Weights of a small GPT-style language model, trained from scratch on English Wikipedia.
Architecture: LayerNorm before each block, no position embeddings, biases, tied embeddings, ALiBi.
Each number is 128 + 24 x the weight over its row's rms, rounded and kept within 0 to 255. Layers, rows and columns count from 0. Numbers have three digits each. The size before them is the row's rms in percent of the matrix's.

# k: layer 6 attention key, 448x448, rms 0.0377, rows 394-421, columns 112-223
# q: layer 6 attention query, 448x448, rms 0.0382, rows 395-422, columns 112-223
k394 095:160131182157123127113146073143127149130150158152157089163079115103142116115133112150119097121093124092161136110174109140136148115107126117130133107137123119136157040107111172073138123140121128117148139131135143146119100153125145159132197141158115145122113180120147097118118150074146076140176133142107131148096144122122102095135116117109
q395 100:156093111129135101099080172135157101133127178160183112126145113108075146145140098105112166125124140145144126134170107067145121107099102117113086132092118167114137129147091113115152135089149086120102112135159142114167111147077089083167121133121129117132158112136144123130142104156126121151101117124118120125155134088107101181126162102129
k395 104:124134096145112071150082147107112131093118162141154107108134112157090122125146146106106104124129107095185134138156118080145159127130126148125170154105090132157148144141137135103137086138106125154101095140138127118148160110081137109099133120096121095122110114163128092148116074148132133131095117081167133139141171112127132146121150145097
q396 127:096160116111102142107155134139070142103131176151158102168140100150105142155103133123109130082106166077167158141126073146115091143116092150099145115150156172137128156137176073104118143154137123134145104142134107085142148083161150133073113134130157122116121094166116116101116132126143160120104114131115117118176089132104115109148141106168
k396 124:105159136112159154119161184134122137079126204106123134147153121152111118137137100153142136101124127138122182114133117125132117081122139141089145150118128082152125126142135133131128138129149081124094138139157134103141143113102121155130126157157126123140086115130116151148150117150195088118128111131141093077150092119093119121072139079137
q397 113:147178092143138144108113145170078134119052152145114120091118127113151110128152140152118139155133127141160097164142172096103134104130144163111133122153156100146144145099132120113134109135129096125114120172133137088158121121137139085107104121132065067116149108121104121139105116160113120163131128121125109122104157095173124073118115157127
k397 115:115159079131090137123118120180118140140137141156167134127094123147100096136132129136115106140149117149116144137156126127165161139138133181107137119137146167099155149156146119104150140141133095127130133146110132129132125180144117143119142097167137157137123164092111112097118112164136124146106132093143139099112109130146109140107102170096
q398 113:126112148105125079155164114160154130090101106108132112110097140096118146160125156141113094149124110096139119089123146132052104128131148117131143132165161132081131183133165133143118116164129142129105086141123168148099106125139182118108121133128080160174128099096143139159144164111125085163174093130134108109095146128198135119095118123083
k398 113:091124164122144098114144114112146123140135119165112117157131071095127108147127116102149164143122121145123065126148160174110113110114168104134078116128161122083114166126122125146143109122147144118164112127100115128114143160114103126145137104150130147150141117096112151107138132152083179164099128163081167146125133155180093125102121114116
q399 104:094155149121174114110103105132127102155111133131150089135133121115119105102113111102141146128124087081143131114133114137098140136114121153104109147170109140116076142080153105150136090148102108139137096113110079159150157105119127127083151131133095118116123162172154173108144170119113161159135143129139132083163140120115135128147097090138
k399 107:064123132130150071095125096124153121095116128114138122141143123120146110121113100092110157106102117093102170131111141146108152126109120134095153164152116097108095146120130119175101101101116144122130135112181129138136158101108133172127147135116144112123167154124151140122169135125177126089125088110126150132128157117113129093147125086122
q400 119:148130120126134133147090122149163105121154137101106123140100101144139085140144132146136144177122139164133102152153151081138123128100117095155166094115099084109127089114090120152106095117165111106101168158128145129142148118105124102166145142122093112149137155079143121143112136102112113177148101151145179117145108143158137155115114138127
k400 116:167128094125109109109136052124104092135127115093156110138132153133134088112091070116147096093088144173148130125114112122147160197148104108126148119089144135131150090138107143138134167145182102160113144145179131153157108135104156108142137112105121110121137200115129110129101133099080125151107113118137138080112139132171115168136143147134
q401 116:172088137115154096132093141119137134121128105101120167134118108119163105106128113144138091135142130149136147159116148097119138082124147136125130151116127103155095129120128104126122133104104097133166154154146126169180139062088131126119158102126130145094145143148149116144151111124123142096146115147120174164088165146146182158146112120124
k401 114:159121119118155079163164124171109118107123103157133145126100138140122079129111108141139061131176128107159158118123117113159120149116080110096127138145157167140096135153111112094145125143081116134093173117133130134121133099147095151144151146160143144116183134115128134122102130083125123128154139140136169146097151115129122127172074147180
q402 101:098149140140109096094109118151105135133141165116122096144115123114136142169107153140103119120118132166159147143147085114102121171116115093104150125113084158106115178115134141102128094134116187130137143108146117093122152142151142110114143163095150157096111122153119084131092121161132158124111132134158145124128121096090102131112150119147
k402 103:094119129140122083142107168122090094140151157148159138138115089153125125136151147125156096133112110117172156150103118175126082070116129124126138146127132104106073142081146139119120108111120165122084164122114097107128122150153114138142140162089152112115158113147136115127132080192152137139105146132133138122118130135094120118112140106109
q403 106:144100125174140093110134157100091140122113093143120132123118113147164111114099147104063125101139105103159098139132132116092116180124110151169114150158151101109128130157132149128137170159156139154091157142137116133132126142121119165092102138109174102113127169116125114132123113147145080138143111133116106139104124101159165143175178105085
k403 109:064139109132128137141148130135131100115150093126128146118096107132103110106117134096152159138116096151058130167079107101126123140131082147112112155102115167110127117134139118125145138135119104090142165131149163118121151115087141133132123122119146114146143111175131115097127108142122149152147119088181104160135116141134165174112110104132
q404 116:107151147143136109096151103194106114144112107142129151091113169104134124120108111127150105161103134116127097102119139138134075146099103110082130140128155163105103160145161138095144148138113119104118136123177095168131139151114108139141106119098133141121146156141161151122110104060103099131177094129154155086146083118183110118138141139107
k404 117:087146125120118178102098167105168104148126090087086144131118085073142136133104124106179124153136168141119056115110120147077106124120154106133111110119119116126073135157137148151150140145087172148147123140152110155126140136123147117123125135090154146111123144119123107124151132104152138109125102194124144057150130119150132107147130156131
q405 116:084117132209128129116163103160109158120175082122108122149120136088130115165153131135131131154116169140145131109131151141179143136102149148159161105138144170123147114153173110129140107115155148143150141155120154130116108189159076104103119113136195134098122161083148095117159131148165068146152133137115136138104141136123177135116100151136
k405 116:097141147144141186095154104112126114157142109122082098121122099111145124142145150132104118096106143129124128126152139105097101133149104148160133084120160140105107125122137156130167126141131145155125141136090132141120111138099117109127143143119122083128131170098115111095174103087134135112102134149098155167126125123116145154173120111170
q406 091:154107163156142144142114114098142123104107155150103124102123148132133125097129152138107137080119100101136132163150140146150127091148074144166136112167148111109144091138093090146105132129068115121127102130105141115096092137157137141129116101136086079118108121113122154109130132100139151112145115128128153124080158138175115104116108125131
k406 096:174125127124160141108101147162141113127127114147138118116113145093142137101127108165144128146109146155078101108142137111154148134143088130149046120146159135108124101134102124136100142133172135101118138097095127066101067150158124128126137131141123167159131133131124125134105150094105139147151104091160147138086103110141131159123113123126
q407 101:113146103189093130092119156165114081115156135086134117165171139113109170162127121067125126140072168127116135155137165115156135122143137119143049126113128125121083113082108123113099121088143121109106129106163156112172128089143135126129117131129112141110140097148165165109120096136126097155153105147143123133105124127139134138143102144158
k407 102:131151111168099137115122114113137133123149159142075112149173111077150133124138110137107120176084139115189127138185108109093171096142153114133100084122166127137139067091121114083123137124120144167135090164101132148151146137104117125160145148139110165149108120131068132141129105144097137080157171121103122081097091143110124109115111149132
q408 090:171095159118058099160125154150141146169131138142098196128114171112147144118139133146170120145148120132108137109084102117139140126154125135133158124070150124119131125152120129124117097095112172083134147118092137117141128174158096170144126112128148155130081117096124116139127115145086141112125147091183117142112098157073149066156117187133
k408 092:177143119137102129134075132148115133190134121107113114131108104112147127151115126184149079120146159130121132106166116169109148120135126119127082082137141128127148114090122171104145121158134145153120109110142134168117068146136127121132113099133118121119127132108124153114150163085141092152102116147094107168129124100127052123105142132122
q409 104:157134103088133114182109128162154091110126138122106129129130124137120138116107115115107128153127098105157145116091150133085122169157125120084119160118083099066100178158089140144159101109107154110119122141093145137162096125114077137117096141087127132127115133086132105114132122155130126152127168123078125138107111092087112110133107147145
k409 107:148136083135116113117093126120091145157117088143139112126149098113113141122141103135120135113117118160123173158107139129099148107119198148104050083126135150130124133121146112127110151139133104153084157106112129132151146149126076124153140137137077146146082143133128140127102148166118162116095115140119097152115171103163086146102149122152
q410 120:126145111082145113153126089122126130156091129179177096153119127139109122146117124127116113151093102103148094114133115147098122100109101108134167144147123124093113133123141104128093138142115115070124132121121137133175089103133130083116144098108089141132126114141151106122108120116137118107122151144111149126094140137132091159123173129120
k410 118:116135103138135150126087117114124129099123095136174114141113088121107148140160138152167129131124093117110125108133120171128137111140135137103126108134142096101109111124090090149090152151160138112062155133148127107135127156106128133134159133194121172132158168108122123114131114143161148119142124143128103086127156134156099122142137111127
q411 104:170089135137132127066134132155126135133127114121106154125128114133108147149118117110130150137114159092094136156136106097113142142118109182095145142098148140144172122154137123126102116138116123146151118120135160145083138119121113174146071197147160156106130116115167107169142148137111145151147089142102106158156116118126146120168178138102
k411 108:131127178123152088118101190168119185171128158142103166104144157127099121102124063097135120139116125131125151130126127100138133139144136107104104192113134155129107103123132145079164131129108106125074142120122103169116143110110128145137110132110144110127136121137133103138122105118142122168111145156098176203152087099134106144118109103116
q412 119:125109143155111159144161114146131113129118117142108133139162173088131189120133100124143117120100136091124111136161157135123157105149121146146121108102095137165131108084119128088154137102117150160126094152093104117102137144144095103089133072165086101119116123185151152099179144117134149112142141076122108136129152156088149091150132127140
k412 113:132119151134145152153138142110141162140108110149097150116143105102138130140127166157082110100065142079140127124157115057079139137097108142110119109120079119144153122106117135118113123099110137117193143133071107128120143103160122107092117141159089155114138093149131152088160130139115133109133149105104108123140120148082168120152158143092
q413 108:148117113141154109134162084135112094134126091138156178104167128140140128133151114132131116123118144128127173118110161164102148102175155123087103150114120120094169095097133113122106141107144138121139127145128136151120117111097087134113132133111143131166140140150131171150149146140109100119121089115120158103091117117129127109124139152113
k413 110:152168092118142102136126159135135131135136082170123129152151129098148102127132120168132089128109142107139138123143097154107141100174138168052157057132107140127151065141094107114108109144104136158123115150131160147072147120064134133106139150123108103127114105122175144118133162140122128120152131143123158148129144123122136120085107123138
q414 114:116152156163139143138151107147112132133172156144119087088132121138133121097117109128123132115128097093151119131152145153091155133100127134120108085163130140115116129111093074107126124146118136124135129077130065103110110112124091089129081115140145084115136148115099139102095152125148105103094121101081131122134138144128102114118146112151
k414 116:110138140119162184096148101115135099109100110126127145145141099110119139138123108133074185110134142065133135109125153101113170162130111142108100112123132120091099104118132104156088145136160163087096167124170144157139127152123140147137096108145148109129126094176117115145139150167147127127119142116157089109142106097181123095135179109134
q415 093:148106159136133143182178127131137125165100135155125107130135087126156144084150166147126104167122161132125129114103127143112115163158147108128102129115160076098118135138141154090126137130133125113089122121087083105109123128132113124132092137120125125142098154111124119145124129145103105117100106128136120134147092148143110077158114130121
k415 099:173141159122115136136118139136138156170126097181119118147143110142123145132132151156117111118114112140132108122166153156144131112101174134177091061124085127103151123139119131106102136139126114114156137121138129106124099147122102111124114120147107135088093108111121149115104178131121102167143164191106094112101154146133076138104109123125
q416 106:150121136142112118131130123118129115147119094126162102140126178140141123158108122124132088129110147139123129108124138131160138131142108134152110137073081163085110120130114165133161139114126176154104139080111140139125101130120112111131140123128112119086163121148181122129137110121140133127147129118148136148128193100111136093103055157128
k416 111:190103101120128126145118074149131134160079096191113106123140153130162111135124102139122115143147124132119177121156146135117116082130151128155132131134102114124133147087144133106118154120135141124161163128040149126116128114147091140138170111144122124138146135153128128084106128103101112129155096164123126107103174146079086109125110181141
q417 114:142126101137161106127135136112141143096145137153111164158126153122137132120137116088116094128095134122109118169090148135101152117155162128118128171171108118081138150143158151085154105109128139160131096164104113105135130167082127154091122150100126144109132135138151112097167134105127147169156153115181154114100117157135119090144079137153
k417 112:138121087141118099120118127129166171123114118144105166150169101103161115128126135112139084093048131120116138138130112096118131126115150136108119116117087132111166160113159100110088109090164142111115130147107132109137124133088133129135129136105114140110151143120120125132173125160181129118146127160135132117122143112135127113149160192131
q418 102:158185111107145130136072101122110152106155103101126167148138137117137083093110151096141130066078089105122131152136132154114176126145117131126139149117151142152121112139084127070135189153110134172154103150131081140150129099145112168094096109160121113122161133079145107109139116099129143100130154054113115164074171133118120142144117118109
k418 105:147140152139146128140168108143109107104122137129111144094125146107156109139116118132097134121126102133099148127132101141119112176155107134078118180129160170124113148112125098132089133076111118119138153171069160082145149108133120150109114147164097098104153135154105154095169133148109175121119068093146093149138161101103146120146135170152
q419 126:125102125169095104136110144091131124105100159111165103179108114135136140153149179127113091162063126149162140110141140123106138141125106117128141135121125108084101097156119095143125095120138148147100121134119157086129110088101131122149120163110145174140146125102162087155157163114094093175167106143124172103170125114143117106137117106169
k419 122:152137142126137074146114108134114132117146112179121107144147099125119126118124095154184145121118123160184135116127154161109162089124135099144128128124152125095133099119163086060117089162145151149137160132143106077128124132094109133149152157124133119115140155116118124130117113107126132123138121151115165107141147135133118112114122084125
q420 105:115138138102109160099152095157178105179136120133158094139116109111140153127103103124157152121138134085119131102126099103105129168107193145097123100102123106121138185139140137139145121111120165155167126081120114124118147136150162129103135173111159157156154173128142127187082081124154127114115105130132123135120094098116059107151145142119
k420 106:128131112106149071135145146107117144150137117133149095138086100153108139140125127113118165151107121141158173138073144127117098110147180146128147110115138120102111171133147111113152140121108115130189091126097125175156146108135129151128109100110116126133098135177126155129133136130099108134110104127123119121096119128143122149131134125112
q421 119:125108148117119136139146143131112143115136177089137140103164171090145118130151143099161107111107120118113111151122154175147100106131134152152157116135152131121161148102123128058156152164117140142149122125170142115180120159119175115148111114123094125145127094157084153125098135137105144133160096098140170115109124123165093143081106129148
k421 120:146136102113095161123165131094164108111125176103124096124115143135148088146112135123143105127144161155117105119162133160178138130114133105164136092132161143114160144160143117115133098096127104112166098115116124111131132171137131150140101147098129118126132134120122137139131154099137176125119118143138179038120094091105081139120108164143
q422 124:142080124096091150137119135103131132123117104101159132107163093094142095106112153139096158126116138121152136067119103142169172109100112118129117098139152122171119114139123092154118141138105154140146146158160111161112124104141093106097150112164172121185156139117112141142146165119135102102081150118121125151159111157146131144165144132139